Part of a small language model's weights: vocabulary 8192.
Each number is 50 + 15 x the weight over its row's rms, rounded and kept within 0 to 99. Layers, rows and columns count from 0. The size before them is the row's rms in percent of the matrix's.

# layer 10 MLP up, 2816x704, rms 0.0431, rows 1796-1835, columns 176-263
107:65 52 43 44 51 40 63 79 63 23 53 33 56 32 47 26 59 55 25 49 68 65 65 66 61 65 64 98 39 42 52 59 41 56 56 43 45 31 50 61 61 36 55 52 59 45 42 48 62 28 48 55 30 47 56 51 60 48 71 39 52 30 69 74 42 61 58 61 37 40 59 46 56 43 52 46 50 21 27 42 48 57 68 28 36 62 48 38
101:81 57 77 50 50 32 24 62 38 26 54 57 42 55 49 58 39 40 55 57 45 68 43 45 45 73 56 49 48 24 40 44 39 25 47 34 43 44 49 46 49 41 57 48 20 72 53 42 50 52 50 64 39 65 60 51 66 39 46 48 52 49 37 69 43 46 63 44 27 39 41 65 30 61 38 67 29 69 43 48 58 44 44 53 46 22 39 74
101:68 68 22 74 43 47 10 38 48 46 33 29 62 45 49 72 54 58 61 42 46 57 35 53 43 35 67 33 48 47 20 82 58 51 49 66 80 22 45 66 69 70 75 54 51 62 21 56 43 49 54 53 72 46 59 57 55 32 54 66 48 56 59 48 35 35 57 27 61 56 49 29 37 62 36 38 58 45 54 45 61 33 44 58 74 46 75 60
114:55 46 64 68 46 35 55 42 51 32 66 39 27 43 51 61 43 43 58 45 10 74 48 62 57 63 35 40 53 59 61 20 38 56 51 37 64 55 37 54 72 81 37 68 17 54 43 44 48 58 41 39 58 59 52 63 50 47 56 54 44 47 49 58 71 38 51 33 57 73 48 24 65 50 29 12 38 58 45 39 35 18 66 38 29 59 52 39
099:30 33 38 45 34 62 66 40 34 47 33 51 43 68 16 27 29 39 42 47 49 58 49 58 60 22 28 40 61 48 47 36 12 44 54 38 53 36 67 64 47 50 65 61 42 47 47 92 55 59 31 60 41 45 54 46 65 40 60 49 73 54 20 40 41 42 39 53 28 57 44 31 56 31 56 66 34 40 59 44 46 42 46 29 49 47 36 50
094:41 52 73 39 34 82 33 65 21 57 48 42 25 54 36 65 42 49 43 63 45 24 37 47 46 30 52 40 46 75 53 69 38 56 39 26 68 38 71 63 63 56 60 56 60 41 47 82 61 21 66 52 26 72 69 60 84 54 50 54 37 29 42 61 48 37 47 26 50 49 69 35 20 24 45 38 62 26 65 60 81 35 49 40 39 40 47 16
097:48 50 41 47 57 52 53 54 34 16 65 38 53 51 53 52 66 50 47 33 47 42 64 36 43 69 45 63 67 06 84 50 57 92 48 20 58 48 65 40 53 49 58 65 79 46 45 61 39 46 45 65 53 57 48 58 72 38 44 39 44 54 57 45 17 52 38 58 41 59 57 51 53 40 52 46 37 14 48 68 33 82 65 43 26 70 56 40
097:39 59 48 68 63 60 68 31 40 39 18 68 51 74 48 64 51 41 53 41 41 24 43 45 48 23 29 61 34 63 35 62 48 39 26 65 44 53 26 32 46 65 48 29 28 56 29 42 63 57 65 52 81 55 51 29 69 48 33 83 62 44 50 04 66 44 45 53 52 48 39 45 35 52 28 62 43 40 62 50 41 89 84 59 66 69 33 54
100:37 51 64 38 29 37 38 56 27 53 43 41 75 25 27 53 59 56 40 55 52 45 37 55 24 51 60 61 74 31 55 50 54 36 68 43 71 53 52 60 72 77 55 81 34 45 52 21 36 54 57 43 44 25 08 60 51 61 31 29 67 45 48 41 64 35 34 43 53 48 29 39 78 63 31 37 46 49 58 63 65 35 35 54 40 46 81 30
096:62 64 30 47 44 33 38 58 48 50 64 67 81 69 46 39 62 76 49 54 50 71 43 56 42 68 70 45 42 47 58 28 65 35 61 64 40 35 71 75 49 61 66 45 54 42 46 42 46 88 45 52 50 70 73 47 68 58 48 62 55 25 33 56 32 42 45 77 54 62 60 42 48 61 71 35 06 54 71 77 34 71 43 45 27 46 53 29
098:55 58 43 64 60 51 24 42 14 54 12 70 63 44 38 44 44 47 47 38 60 37 50 42 75 59 45 52 46 46 45 46 35 59 51 80 59 53 58 31 73 42 52 30 74 69 51 27 41 37 46 44 32 59 41 42 58 82 63 57 31 53 32 43 25 50 39 15 32 36 60 64 65 53 47 61 50 41 72 34 40 52 32 45 58 67 50 52
096:44 39 64 71 82 53 38 44 58 69 56 38 47 44 20 55 45 68 54 53 37 74 43 57 58 26 71 34 33 45 33 64 44 55 37 42 56 42 46 52 29 58 43 53 66 86 57 55 51 43 80 57 58 49 42 62 37 44 54 32 49 35 58 31 76 63 49 93 24 39 51 46 40 70 59 36 44 43 51 28 37 48 46 54 66 57 46 37
096:90 69 58 09 24 79 42 52 54 25 68 43 38 84 75 71 37 22 57 61 40 30 54 80 34 88 46 71 63 41 84 52 45 71 35 14 56 40 24 53 48 60 33 85 63 37 59 55 29 49 57 59 62 42 72 60 70 27 35 53 43 29 31 64 52 49 61 63 64 55 31 62 37 29 47 75 55 54 33 47 50 44 56 62 75 51 52 33
099:70 29 61 48 66 56 36 57 60 51 33 82 41 31 21 32 48 51 54 32 64 46 60 40 74 39 56 75 54 80 46 33 51 29 39 35 59 38 47 54 92 54 54 37 47 74 38 45 31 71 42 32 37 45 63 68 37 59 67 59 48 52 37 71 66 74 49 43 49 65 56 70 69 47 55 28 60 37 58 69 33 44 51 83 48 36 37 61
098:31 53 36 44 47 45 48 57 48 40 53 41 13 59 33 57 27 66 44 70 16 67 58 50 47 47 63 49 31 46 40 47 26 59 45 53 48 32 54 54 58 38 72 56 36 22 36 54 45 75 78 56 44 57 83 52 09 60 40 39 78 20 65 75 59 27 88 34 19 53 56 54 41 29 44 86 53 50 38 46 32 51 59 52 21 60 58 38
096:74 80 51 63 53 53 79 46 52 65 65 63 62 53 51 47 28 40 54 54 53 42 71 33 49 69 68 45 37 56 58 34 66 58 33 31 37 59 40 45 41 70 36 56 33 55 51 62 54 28 47 40 66 57 52 58 13 51 92 61 41 30 39 56 60 62 46 45 49 40 31 45 47 67 43 46 42 45 66 50 37 53 21 40 24 30 73 61
100:33 23 57 18 22 29 47 44 52 53 59 67 36 57 31 47 35 58 66 42 57 52 40 53 28 40 48 86 40 60 64 24 64 60 45 41 57 74 52 61 57 49 71 67 55 65 41 54 57 61 32 60 39 66 57 22 54 52 59 59 57 47 23 29 62 40 52 55 60 64 64 34 39 53 34 68 37 55 78 53 61 41 56 71 56 39 52 53
097:41 54 78 39 22 53 81 34 59 57 70 63 70 55 48 54 65 38 17 46 58 66 55 74 61 29 38 67 61 70 83 38 39 31 51 41 57 47 57 17 60 28 45 34 28 87 52 50 41 61 50 38 70 53 62 41 61 62 52 43 50 66 56 60 54 74 65 52 31 61 40 30 14 48 48 81 56 37 49 73 60 58 54 54 60 40 35 28
101:43 42 57 28 48 30 32 33 48 50 65 38 35 58 55 71 65 47 36 60 69 73 67 49 59 41 60 68 15 28 56 72 82 41 60 55 22 46 46 73 84 65 38 37 60 47 50 63 46 45 39 57 46 46 47 86 52 39 59 74 61 54 42 60 75 69 08 14 62 38 49 52 48 68 75 63 66 65 71 25 29 40 16 57 43 64 71 40
099:50 50 63 51 66 55 36 40 28 56 39 51 39 42 58 54 79 59 61 70 47 62 58 66 56 72 35 40 23 03 43 67 83 39 39 51 52 47 36 49 67 37 69 59 58 42 55 53 40 38 25 46 38 42 05 63 62 24 57 53 55 48 61 43 16 53 49 48 31 49 56 48 46 72 33 47 38 41 70 55 47 68 68 71 62 51 62 62
098:35 41 42 53 33 45 73 25 55 39 54 61 44 29 43 67 29 50 51 49 62 54 43 51 51 19 68 91 28 30 34 64 30 37 44 20 58 41 61 30 91 52 52 50 68 26 60 65 59 57 45 55 40 56 70 60 51 90 67 48 47 51 64 46 56 44 53 39 53 43 87 66 37 51 83 56 22 63 33 48 65 70 39 14 33 64 73 55
103:48 50 49 44 48 77 30 45 70 60 58 35 28 51 51 42 21 46 48 73 48 35 48 91 32 13 34 42 40 32 47 50 35 57 43 67 88 57 62 56 48 18 37 78 75 31 36 62 54 46 52 53 59 69 51 57 33 63 64 67 79 55 52 57 45 36 30 43 68 44 46 80 38 59 45 47 57 39 50 51 33 32 54 52 67 35 85 32
100:61 33 45 58 24 35 33 57 70 41 59 35 20 53 53 62 39 57 17 65 25 44 51 41 00 47 68 51 16 37 69 55 66 55 64 69 58 51 35 35 45 56 49 63 55 35 24 48 55 78 66 68 22 46 60 33 57 65 38 58 59 28 45 64 31 45 54 62 44 62 30 53 39 90 60 55 38 47 49 50 47 25 65 22 51 83 46 49
107:34 31 29 42 78 52 29 53 51 17 54 41 68 65 51 49 25 58 72 61 29 60 72 57 51 51 48 51 36 36 74 38 70 48 43 40 49 48 45 47 70 46 51 46 50 36 49 90 51 50 31 57 51 66 52 26 43 52 50 40 41 53 39 44 53 59 59 60 28 56 58 48 42 77 64 53 63 66 39 46 32 47 37 41 49 41 35 63
099:73 38 51 71 52 29 59 36 13 41 73 57 92 51 40 52 66 37 69 46 60 75 50 36 45 41 54 55 45 54 43 41 49 46 54 61 22 36 23 56 49 56 53 35 57 46 49 10 45 28 39 67 34 31 47 53 73 50 44 59 58 75 66 09 50 56 57 57 46 43 69 52 72 58 50 36 91 54 43 30 61 53 76 57 41 42 32 53
102:66 75 16 34 55 43 51 40 67 68 67 56 54 39 65 48 41 72 56 77 74 48 37 65 40 68 68 45 61 40 53 70 25 58 25 56 48 45 42 35 70 99 62 44 69 57 28 50 38 63 67 68 59 78 72 60 54 80 52 40 28 68 65 33 45 64 38 20 43 62 51 61 56 48 42 35 36 63 58 28 46 33 70 29 82 33 49 44
100:50 51 68 39 46 47 71 58 14 24 52 79 65 63 55 55 39 58 76 33 53 61 32 47 49 37 42 45 47 40 38 50 26 30 71 55 46 61 62 61 46 45 59 52 41 65 41 47 07 52 61 35 60 60 41 37 68 99 88 36 85 59 81 58 75 40 22 53 67 41 19 55 36 44 37 72 78 44 49 34 43 61 65 37 64 51 55 57
100:50 40 65 59 40 53 38 18 54 29 31 62 49 35 43 51 59 41 38 59 86 78 41 49 66 63 41 66 72 23 43 90 52 60 37 41 46 52 26 58 53 47 44 30 52 78 52 49 65 23 51 67 51 47 50 46 77 60 52 43 35 82 42 55 57 67 34 41 58 30 43 48 72 57 37 45 50 34 66 50 68 52 55 49 62 54 33 48
095:46 53 71 61 54 57 74 53 30 59 78 57 54 54 51 49 31 48 60 65 45 44 71 67 44 31 40 49 48 56 43 72 38 50 58 42 54 35 49 17 92 43 36 44 51 64 52 52 53 54 44 53 63 76 36 30 65 50 67 54 52 49 50 67 39 27 37 79 36 59 39 50 36 57 37 47 41 47 43 53 32 75 55 46 39 46 43 55
098:43 38 48 30 33 44 67 46 48 55 74 40 37 87 48 33 24 50 34 26 70 49 30 52 50 60 51 48 65 58 36 19 33 57 31 31 29 75 66 41 41 52 49 81 58 38 27 73 50 39 29 38 61 37 53 66 36 54 49 24 43 38 38 66 64 47 54 29 33 77 44 41 42 45 51 43 78 48 39 61 46 31 52 45 47 38 32 41
100:61 09 28 29 62 51 45 40 25 44 44 59 51 50 40 81 43 48 29 78 58 43 54 68 34 78 32 46 49 32 31 69 44 56 64 68 35 33 47 51 49 48 63 44 51 28 54 44 39 48 38 60 66 29 52 41 57 44 53 46 54 42 65 30 45 47 48 58 43 48 58 45 52 61 44 42 67 54 51 37 00 51 50 46 29 52 66 43
097:47 35 79 49 51 43 50 53 57 53 35 85 63 45 61 35 55 54 48 83 92 78 68 47 30 42 47 56 65 49 71 46 38 30 74 25 66 39 37 60 49 54 34 41 47 68 45 46 44 66 30 47 42 33 50 69 78 57 77 60 70 66 71 75 54 56 31 29 72 71 47 38 27 65 61 32 86 46 41 40 37 67 65 42 43 29 55 48
099:61 61 50 50 41 67 33 56 43 68 54 37 38 49 79 52 45 52 32 54 48 37 46 37 43 56 63 36 42 48 58 40 34 39 64 60 56 61 64 31 61 38 53 56 37 59 68 53 55 65 46 81 59 65 62 27 38 76 57 41 75 48 65 56 43 47 86 39 56 88 62 56 64 57 57 32 37 57 55 27 28 70 30 60 15 34 34 53
103:34 40 83 78 65 25 35 37 42 57 59 57 67 54 60 62 45 66 43 57 60 26 89 64 71 33 65 37 51 45 68 15 50 48 62 65 68 41 59 55 35 92 44 78 34 52 37 65 56 67 90 46 58 52 51 33 75 46 34 37 52 65 61 39 35 52 76 59 46 43 51 68 43 30 82 66 50 49 43 48 63 52 49 30 55 46 53 42
096:41 45 67 16 61 48 05 73 38 46 41 45 37 46 36 56 64 18 52 32 61 57 29 31 24 63 43 40 29 30 38 37 43 48 62 33 39 55 68 55 50 30 67 55 66 60 52 55 37 60 63 80 46 68 48 44 54 80 65 61 45 76 52 80 47 41 34 59 55 45 50 47 40 44 45 42 45 70 31 67 60 54 52 55 54 05 47 47
094:40 40 33 34 53 54 63 62 75 39 40 24 22 34 57 55 59 29 45 64 30 87 52 51 18 23 50 84 71 28 31 48 68 45 65 38 66 70 42 53 46 57 35 59 56 47 53 62 29 54 50 41 34 48 55 36 54 50 67 52 78 41 57 50 56 51 85 52 26 73 61 66 29 45 46 72 47 50 51 67 46 46 22 38 39 60 56 02
095:42 50 56 45 35 49 46 70 48 31 61 60 59 63 75 49 75 56 50 69 56 42 66 33 30 41 32 65 51 48 48 45 66 45 49 54 40 86 76 42 62 43 43 71 55 50 18 50 34 63 42 25 41 51 20 33 47 57 44 59 41 38 55 56 52 28 31 26 43 35 67 45 52 48 89 37 60 42 63 31 32 68 53 51 29 33 69 47
099:58 86 66 18 42 38 31 37 52 57 82 59 61 47 66 24 50 40 70 55 65 31 52 41 43 58 52 30 32 48 42 35 61 66 69 40 61 58 63 58 66 35 47 48 50 76 39 55 59 54 50 44 67 52 36 48 59 59 24 68 74 12 39 58 56 26 45 52 56 44 36 26 34 46 45 46 30 31 26 56 60 50 44 57 46 57 48 37
105:38 43 44 60 40 43 41 34 47 39 34 48 38 64 54 50 22 52 58 49 50 75 32 67 41 32 64 28 70 33 47 70 52 46 48 61 59 39 49 44 43 56 42 18 44 43 61 43 38 56 77 48 21 39 48 58 77 40 64 69 49 33 42 37 54 31 71 55 29 74 37 55 48 67 62 43 58 55 52 54 65 55 49 15 73 51 28 30
098:46 71 37 12 46 49 73 61 55 45 61 55 58 54 52 43 73 30 81 66 26 36 45 49 31 42 45 62 33 39 39 85 60 53 42 61 42 37 74 62 56 29 23 61 32 48 48 55 49 60 37 60 45 47 38 80 27 53 61 47 32 51 64 49 54 61 45 44 57 65 32 17 54 54 41 26 53 58 36 58 42 44 43 53 45 61 63 45
# layer 10 MLP down (transposed), 2816x704, rms 0.0518, rows 1796-1835, columns 176-263
104:52 85 65 46 55 35 53 44 36 53 90 40 61 38 48 54 46 45 28 35 59 29 21 46 63 56 89 67 58 39 37 56 44 65 29 51 42 26 38 57 32 50 61 57 47 33 44 79 54 47 52 74 61 75 41 39 58 57 49 50 44 59 56 61 45 65 62 33 65 39 31 43 51 22 52 32 56 44 50 60 44 52 48 36 75 70 76 74
095:38 45 40 58 35 32 67 60 42 90 50 38 44 73 62 54 58 32 50 72 33 57 63 67 42 44 53 52 66 47 46 66 61 67 60 34 58 63 71 65 69 54 46 24 57 46 53 62 28 58 45 31 46 71 53 65 57 44 66 66 35 72 57 36 55 28 43 60 52 53 67 43 58 60 59 65 51 47 45 65 27 75 57 60 80 37 50 43
096:40 67 43 38 55 62 49 44 56 58 53 53 53 45 54 45 66 50 30 54 53 59 26 64 27 45 62 44 72 72 29 28 73 43 94 51 60 33 34 83 28 86 56 18 35 36 67 50 17 34 42 63 69 55 27 56 72 44 65 60 76 33 40 59 50 58 37 57 58 47 50 39 63 39 15 75 44 41 68 29 51 42 49 73 35 40 71 61
123:19 39 33 57 63 42 49 72 53 32 53 49 51 53 62 43 54 31 47 68 54 86 51 36 27 56 46 54 58 57 69 56 22 32 50 39 77 45 71 47 10 50 34 49 48 82 51 63 60 46 38 59 42 55 68 38 66 37 37 70 64 64 23 21 50 34 22 49 25 44 49 48 49 44 39 66 69 32 45 56 38 22 55 61 42 28 40 48
096:67 64 32 51 30 38 59 82 59 35 58 47 55 26 53 23 52 40 29 45 42 30 43 54 54 61 56 71 58 66 53 44 42 37 31 65 63 52 62 44 56 36 61 64 60 45 67 46 52 71 70 27 68 41 49 53 30 37 45 46 48 64 28 31 36 73 55 43 27 26 48 56 58 57 68 72 53 79 51 49 22 70 45 46 47 26 88 54
104:62 75 69 21 45 27 43 30 34 55 15 73 49 50 52 41 56 49 49 40 38 63 66 41 32 50 18 51 56 41 49 77 53 45 60 58 33 54 55 62 58 68 40 26 57 02 27 58 55 60 32 31 64 55 75 30 75 58 66 49 64 51 53 35 67 49 62 45 69 51 60 40 53 38 52 61 34 46 49 15 59 65 58 58 39 35 48 88
099:74 59 36 38 31 43 39 46 71 55 69 70 15 66 25 17 54 43 38 56 53 80 49 77 50 66 57 66 26 45 43 60 43 41 72 72 68 41 32 51 56 50 78 67 41 55 64 51 49 50 58 66 36 72 69 64 58 56 53 76 21 58 47 66 40 39 44 52 40 84 45 46 57 47 43 49 63 33 65 35 24 61 61 46 31 27 61 48
094:65 76 58 75 59 59 43 72 57 59 19 20 42 46 65 46 32 55 48 72 55 62 46 49 40 74 33 39 59 62 07 64 36 96 53 68 10 57 54 60 66 52 45 31 53 46 53 60 53 41 67 41 43 26 48 25 40 37 65 49 63 65 21 49 51 49 37 64 34 76 57 46 43 42 61 47 61 31 45 73 38 43 54 41 57 40 67 39
098:48 29 42 61 62 54 39 54 35 73 65 54 50 47 40 52 61 33 53 56 47 36 72 53 50 72 72 59 63 57 55 23 71 39 68 42 30 33 63 51 63 66 61 35 68 46 49 43 46 07 57 77 46 63 47 28 44 28 37 61 17 15 33 41 51 45 48 65 52 51 32 63 50 50 43 53 38 50 31 53 40 47 37 58 39 56 38 54
101:49 53 75 51 39 63 48 71 27 49 52 78 63 37 42 47 53 55 57 70 55 62 39 58 46 56 42 42 72 72 35 52 56 61 82 20 56 40 47 41 51 41 47 43 75 43 46 60 29 50 50 29 44 49 50 27 44 52 77 41 99 43 26 27 65 73 44 53 55 60 51 53 51 31 53 92 61 70 53 47 70 54 54 41 62 45 57 55
096:44 25 50 60 41 41 46 67 20 89 61 23 24 39 59 46 58 47 25 42 41 76 57 44 46 40 50 41 32 32 38 60 53 61 29 42 30 67 41 54 32 70 50 43 41 58 64 47 51 65 43 40 67 58 27 64 64 38 50 51 48 38 78 58 07 57 46 47 72 45 33 42 48 33 41 48 32 48 45 51 64 50 45 30 38 63 61 50
091:63 99 58 45 42 56 47 57 47 42 49 46 77 25 55 32 59 61 44 50 41 48 48 57 59 57 58 46 74 47 83 42 45 58 45 74 48 54 29 62 40 56 47 35 50 11 24 32 50 57 31 55 47 83 44 51 26 48 56 50 77 66 28 61 47 45 48 37 72 62 38 59 50 38 43 64 40 51 63 46 75 26 71 50 52 40 37 35
097:48 52 54 60 45 49 54 47 61 64 94 69 75 49 85 22 61 59 39 38 34 41 63 40 30 61 62 47 47 58 31 36 45 57 40 64 41 53 65 63 53 25 62 12 37 68 35 69 38 57 62 42 34 77 55 56 28 66 24 39 52 58 42 63 41 75 61 50 35 77 53 54 32 82 57 31 42 37 59 67 51 34 52 41 33 64 72 62
098:24 37 55 48 46 37 70 64 59 47 46 41 44 53 99 39 24 40 44 20 47 36 45 64 65 53 27 51 65 21 44 36 46 36 34 57 22 50 57 45 48 61 61 55 38 39 50 68 35 36 41 63 67 50 55 23 60 52 40 38 54 68 66 51 47 79 52 40 26 62 67 44 31 56 54 68 60 27 50 64 35 45 53 27 50 40 60 47
103:35 71 74 62 35 53 42 48 53 71 42 50 71 21 61 70 51 42 47 49 54 26 29 75 31 35 53 41 67 40 37 65 64 27 46 44 25 62 36 51 50 74 39 00 58 46 45 50 35 31 38 48 74 52 35 47 61 43 40 44 45 83 30 44 55 51 53 24 78 35 66 65 26 42 24 26 49 29 45 46 35 60 73 50 64 55 42 56
090:36 32 54 66 44 49 46 42 35 32 38 44 46 37 25 44 59 37 55 54 36 49 26 52 51 45 51 44 60 51 54 67 39 59 63 42 60 45 38 53 32 41 51 56 45 62 49 71 61 79 73 36 68 24 24 36 68 85 18 43 66 48 69 61 31 51 45 51 57 31 42 51 69 30 67 41 58 32 34 42 45 62 53 70 87 61 32 15
098:58 96 58 72 53 20 63 54 68 68 48 45 45 54 66 34 45 52 71 51 50 39 51 39 67 27 49 63 25 59 44 27 54 72 23 43 47 49 46 37 65 78 32 44 42 39 75 44 54 70 56 54 46 33 71 64 53 65 60 38 60 64 63 70 34 47 45 47 45 56 10 39 58 71 75 60 61 43 61 44 62 15 53 58 44 46 62 20
089:74 40 23 59 43 44 57 42 31 47 38 63 55 43 27 58 75 58 80 30 49 54 37 55 29 66 67 24 51 34 05 63 52 49 60 36 49 18 47 60 46 49 56 76 81 49 59 62 50 61 68 77 53 26 61 44 47 54 63 38 47 52 75 55 21 63 54 56 56 38 56 19 64 75 71 64 57 21 63 25 32 50 67 45 22 39 51 71
094:59 68 39 82 43 57 69 77 63 63 55 67 86 53 60 52 45 54 32 76 38 53 74 49 72 82 59 32 38 61 28 56 50 60 48 58 69 59 71 53 50 66 51 66 45 45 44 40 61 43 72 36 48 53 29 50 40 58 27 31 76 66 41 54 64 51 53 54 33 54 70 17 51 65 29 43 83 36 55 66 55 66 93 57 80 44 47 68
089:79 60 43 53 32 57 61 29 57 65 55 49 57 83 19 16 58 60 31 51 60 68 34 36 51 55 67 38 55 47 47 52 55 58 81 46 63 53 56 43 57 45 68 50 67 72 53 52 47 66 47 40 64 58 48 59 45 57 70 48 49 65 85 39 38 66 41 56 57 66 51 56 63 66 56 46 37 55 28 33 40 56 50 52 33 59 36 38
097:56 41 56 55 50 44 65 66 42 60 40 33 13 54 61 46 67 62 31 26 58 33 50 55 25 60 34 34 69 53 61 76 24 59 43 18 47 47 49 60 33 60 49 50 50 38 40 57 43 69 33 60 66 47 42 50 32 74 65 60 42 55 56 34 37 36 44 63 52 38 50 49 81 42 48 68 52 44 55 59 40 76 23 77 31 46 36 22
096:45 42 48 65 67 39 19 39 33 51 73 50 50 76 52 29 58 51 57 64 66 48 61 30 49 62 18 46 63 64 49 45 30 32 44 73 36 10 44 59 42 44 16 56 31 41 65 51 33 39 61 57 41 73 23 36 53 59 37 51 64 62 54 75 60 90 53 30 51 50 51 54 61 64 59 49 47 60 35 35 38 45 51 47 51 49 49 61
101:59 50 39 58 75 43 53 58 40 63 65 60 54 10 37 42 48 75 00 70 24 50 67 37 77 61 59 66 20 67 55 63 39 57 36 38 36 91 31 56 36 38 66 45 47 58 42 67 67 72 61 36 88 43 58 32 55 43 65 28 37 66 38 45 24 42 23 37 50 28 49 51 47 60 80 58 43 76 61 36 55 48 47 47 53 41 49 54
107:58 83 66 40 17 68 40 52 52 37 44 39 40 36 54 47 77 39 47 51 29 31 35 20 60 40 71 40 52 39 20 60 47 53 56 45 34 50 34 49 27 83 40 40 35 36 61 74 31 68 89 34 41 25 41 45 39 27 44 65 60 58 36 72 71 65 54 74 43 47 16 50 43 39 36 66 55 61 44 52 74 54 62 41 45 37 40 74
100:42 56 26 44 43 36 61 81 38 27 17 77 34 48 64 43 64 41 28 41 41 47 80 42 43 30 66 50 70 33 42 56 43 18 36 51 64 50 50 34 61 73 37 59 40 39 57 45 47 55 43 47 39 50 65 46 34 59 58 66 64 49 19 17 62 26 51 47 28 54 66 65 63 57 48 44 46 58 38 47 53 62 63 41 25 74 43 55
104:80 43 24 54 59 39 54 40 62 48 40 51 59 68 45 61 50 69 53 56 25 54 63 35 29 78 57 55 41 50 31 49 45 53 63 47 23 56 30 61 66 36 45 41 52 45 62 39 40 90 62 54 41 64 37 68 61 45 70 61 54 09 55 39 55 51 43 46 58 34 40 50 68 39 48 40 65 77 52 42 55 46 67 42 44 45 59 47
091:46 61 42 47 73 40 37 67 74 61 57 64 74 52 76 43 54 36 23 60 45 57 54 34 38 73 57 66 49 40 40 36 58 79 43 47 34 19 71 76 46 52 32 73 44 15 52 55 67 32 70 38 23 32 69 54 42 27 45 40 39 16 47 64 63 46 54 30 52 24 67 70 43 22 29 56 42 67 26 49 68 57 64 69 30 40 69 78
100:83 53 65 71 61 20 65 70 27 35 65 48 68 44 44 47 47 62 32 60 36 33 47 41 59 63 56 50 25 49 51 29 77 48 36 48 26 45 36 27 42 49 51 19 30 33 33 27 34 40 37 29 48 51 44 40 56 45 51 46 61 56 60 95 48 70 61 69 32 55 63 55 66 63 50 67 44 27 37 41 42 31 72 44 51 38 60 41
100:46 48 33 29 51 36 31 45 52 57 51 36 19 37 80 47 51 89 74 51 60 46 79 56 33 44 66 47 44 37 57 32 67 63 46 12 57 34 62 78 59 55 36 65 67 66 72 39 36 36 67 55 32 79 56 38 13 64 58 46 67 39 50 42 43 64 40 67 45 34 69 62 66 53 68 33 52 42 54 37 60 33 48 70 30 64 38 40
104:73 63 46 68 55 55 34 54 58 54 49 16 63 63 36 23 18 51 39 52 56 40 76 40 57 69 25 50 54 28 50 59 54 56 53 35 53 37 50 41 23 74 56 49 50 37 40 29 54 44 59 57 63 87 81 61 49 68 58 54 43 53 47 48 62 46 50 81 60 41 67 56 56 44 80 43 49 46 61 50 32 13 33 38 85 63 53 26
100:59 45 43 40 46 42 62 32 29 54 70 64 38 26 41 38 63 63 64 49 17 61 83 43 51 26 60 57 55 58 32 45 55 60 45 51 54 45 36 51 56 76 60 38 40 55 56 60 47 76 77 56 13 47 64 69 24 51 64 72 52 49 66 29 42 35 76 55 56 58 58 23 23 33 63 62 56 52 83 62 49 27 31 44 62 55 44 55
104:43 44 60 68 43 59 73 63 45 58 65 34 38 55 28 31 18 65 45 31 54 67 65 61 62 39 24 58 52 51 38 61 39 54 57 37 58 57 59 45 55 42 41 53 67 59 70 62 39 49 41 59 53 53 35 52 63 75 54 27 52 81 30 61 52 34 45 35 47 54 66 52 40 45 74 50 37 31 52 66 55 62 42 75 77 49 54 55
100:55 32 41 71 38 33 63 47 38 58 49 63 46 70 50 32 56 53 49 41 34 43 51 57 52 35 32 43 43 60 44 63 49 46 42 45 37 62 58 61 43 47 36 54 35 45 35 36 66 71 45 74 50 37 83 54 48 46 44 40 58 51 45 35 37 62 85 52 70 54 51 66 65 81 51 74 35 42 70 30 53 20 70 37 64 57 78 59
100:67 75 34 60 21 36 34 40 46 49 60 51 42 69 49 53 55 39 20 39 47 76 37 51 40 44 43 72 62 33 40 51 59 59 66 43 48 28 79 60 30 60 75 28 53 66 40 37 49 51 30 49 50 35 40 64 58 45 49 51 39 45 59 55 56 34 27 61 60 53 55 36 43 51 65 52 53 46 56 65 31 68 18 38 57 37 59 59
101:30 71 58 51 35 52 46 33 49 55 64 64 35 72 80 70 14 49 57 71 50 27 46 38 45 39 58 47 69 35 50 45 73 62 43 66 66 59 54 48 26 30 42 77 33 51 47 81 53 58 55 31 65 12 52 50 14 41 57 33 28 23 59 52 44 58 57 55 37 27 50 21 46 48 68 67 52 57 63 54 46 48 72 37 74 49 32 43
097:29 48 27 23 43 33 42 65 42 85 57 54 47 57 50 30 22 16 55 29 31 46 48 34 44 62 30 70 52 29 48 63 40 29 33 42 50 46 22 48 51 72 49 40 58 57 52 61 46 53 61 49 58 52 42 75 61 36 59 63 31 75 74 29 53 48 59 57 74 60 45 48 79 63 42 46 37 58 28 37 44 44 74 44 62 52 73 46
094:34 66 49 45 56 57 55 58 71 70 71 45 46 42 26 35 36 52 78 43 75 64 65 28 33 44 49 30 34 41 58 81 61 42 64 35 52 25 42 50 45 65 25 38 48 57 77 36 73 20 51 58 46 21 35 81 49 50 48 59 57 57 43 44 74 39 33 62 60 44 33 52 69 78 54 36 51 64 42 25 49 34 48 83 52 60 65 48
100:58 31 45 41 55 42 54 49 35 28 46 38 30 39 60 45 47 53 59 45 36 31 35 50 51 36 54 71 34 68 48 68 52 78 55 87 25 59 62 10 42 16 51 34 53 49 57 46 41 64 66 57 65 42 73 56 64 59 63 35 41 84 58 50 28 70 62 42 56 79 67 56 29 50 53 45 53 72 56 60 42 53 47 27 73 61 40 59
104:55 50 71 33 27 83 54 50 37 58 57 77 60 56 41 49 49 70 50 57 56 58 83 25 21 54 32 87 45 54 52 44 53 58 48 44 50 69 24 45 66 60 41 59 58 52 56 43 66 78 63 41 70 83 64 34 58 45 40 51 55 76 71 62 40 84 55 41 53 48 55 70 41 78 50 70 52 12 57 34 44 35 26 53 52 32 45 58
096:50 21 35 52 48 55 68 42 47 58 52 57 45 49 52 39 38 79 37 51 92 50 43 46 51 33 51 64 60 67 43 41 38 62 72 45 46 51 68 65 44 32 67 27 43 73 61 26 74 73 71 49 23 44 41 49 62 38 53 32 55 57 32 70 43 99 44 40 37 17 30 70 54 26 39 55 80 60 64 42 66 48 68 62 80 47 41 46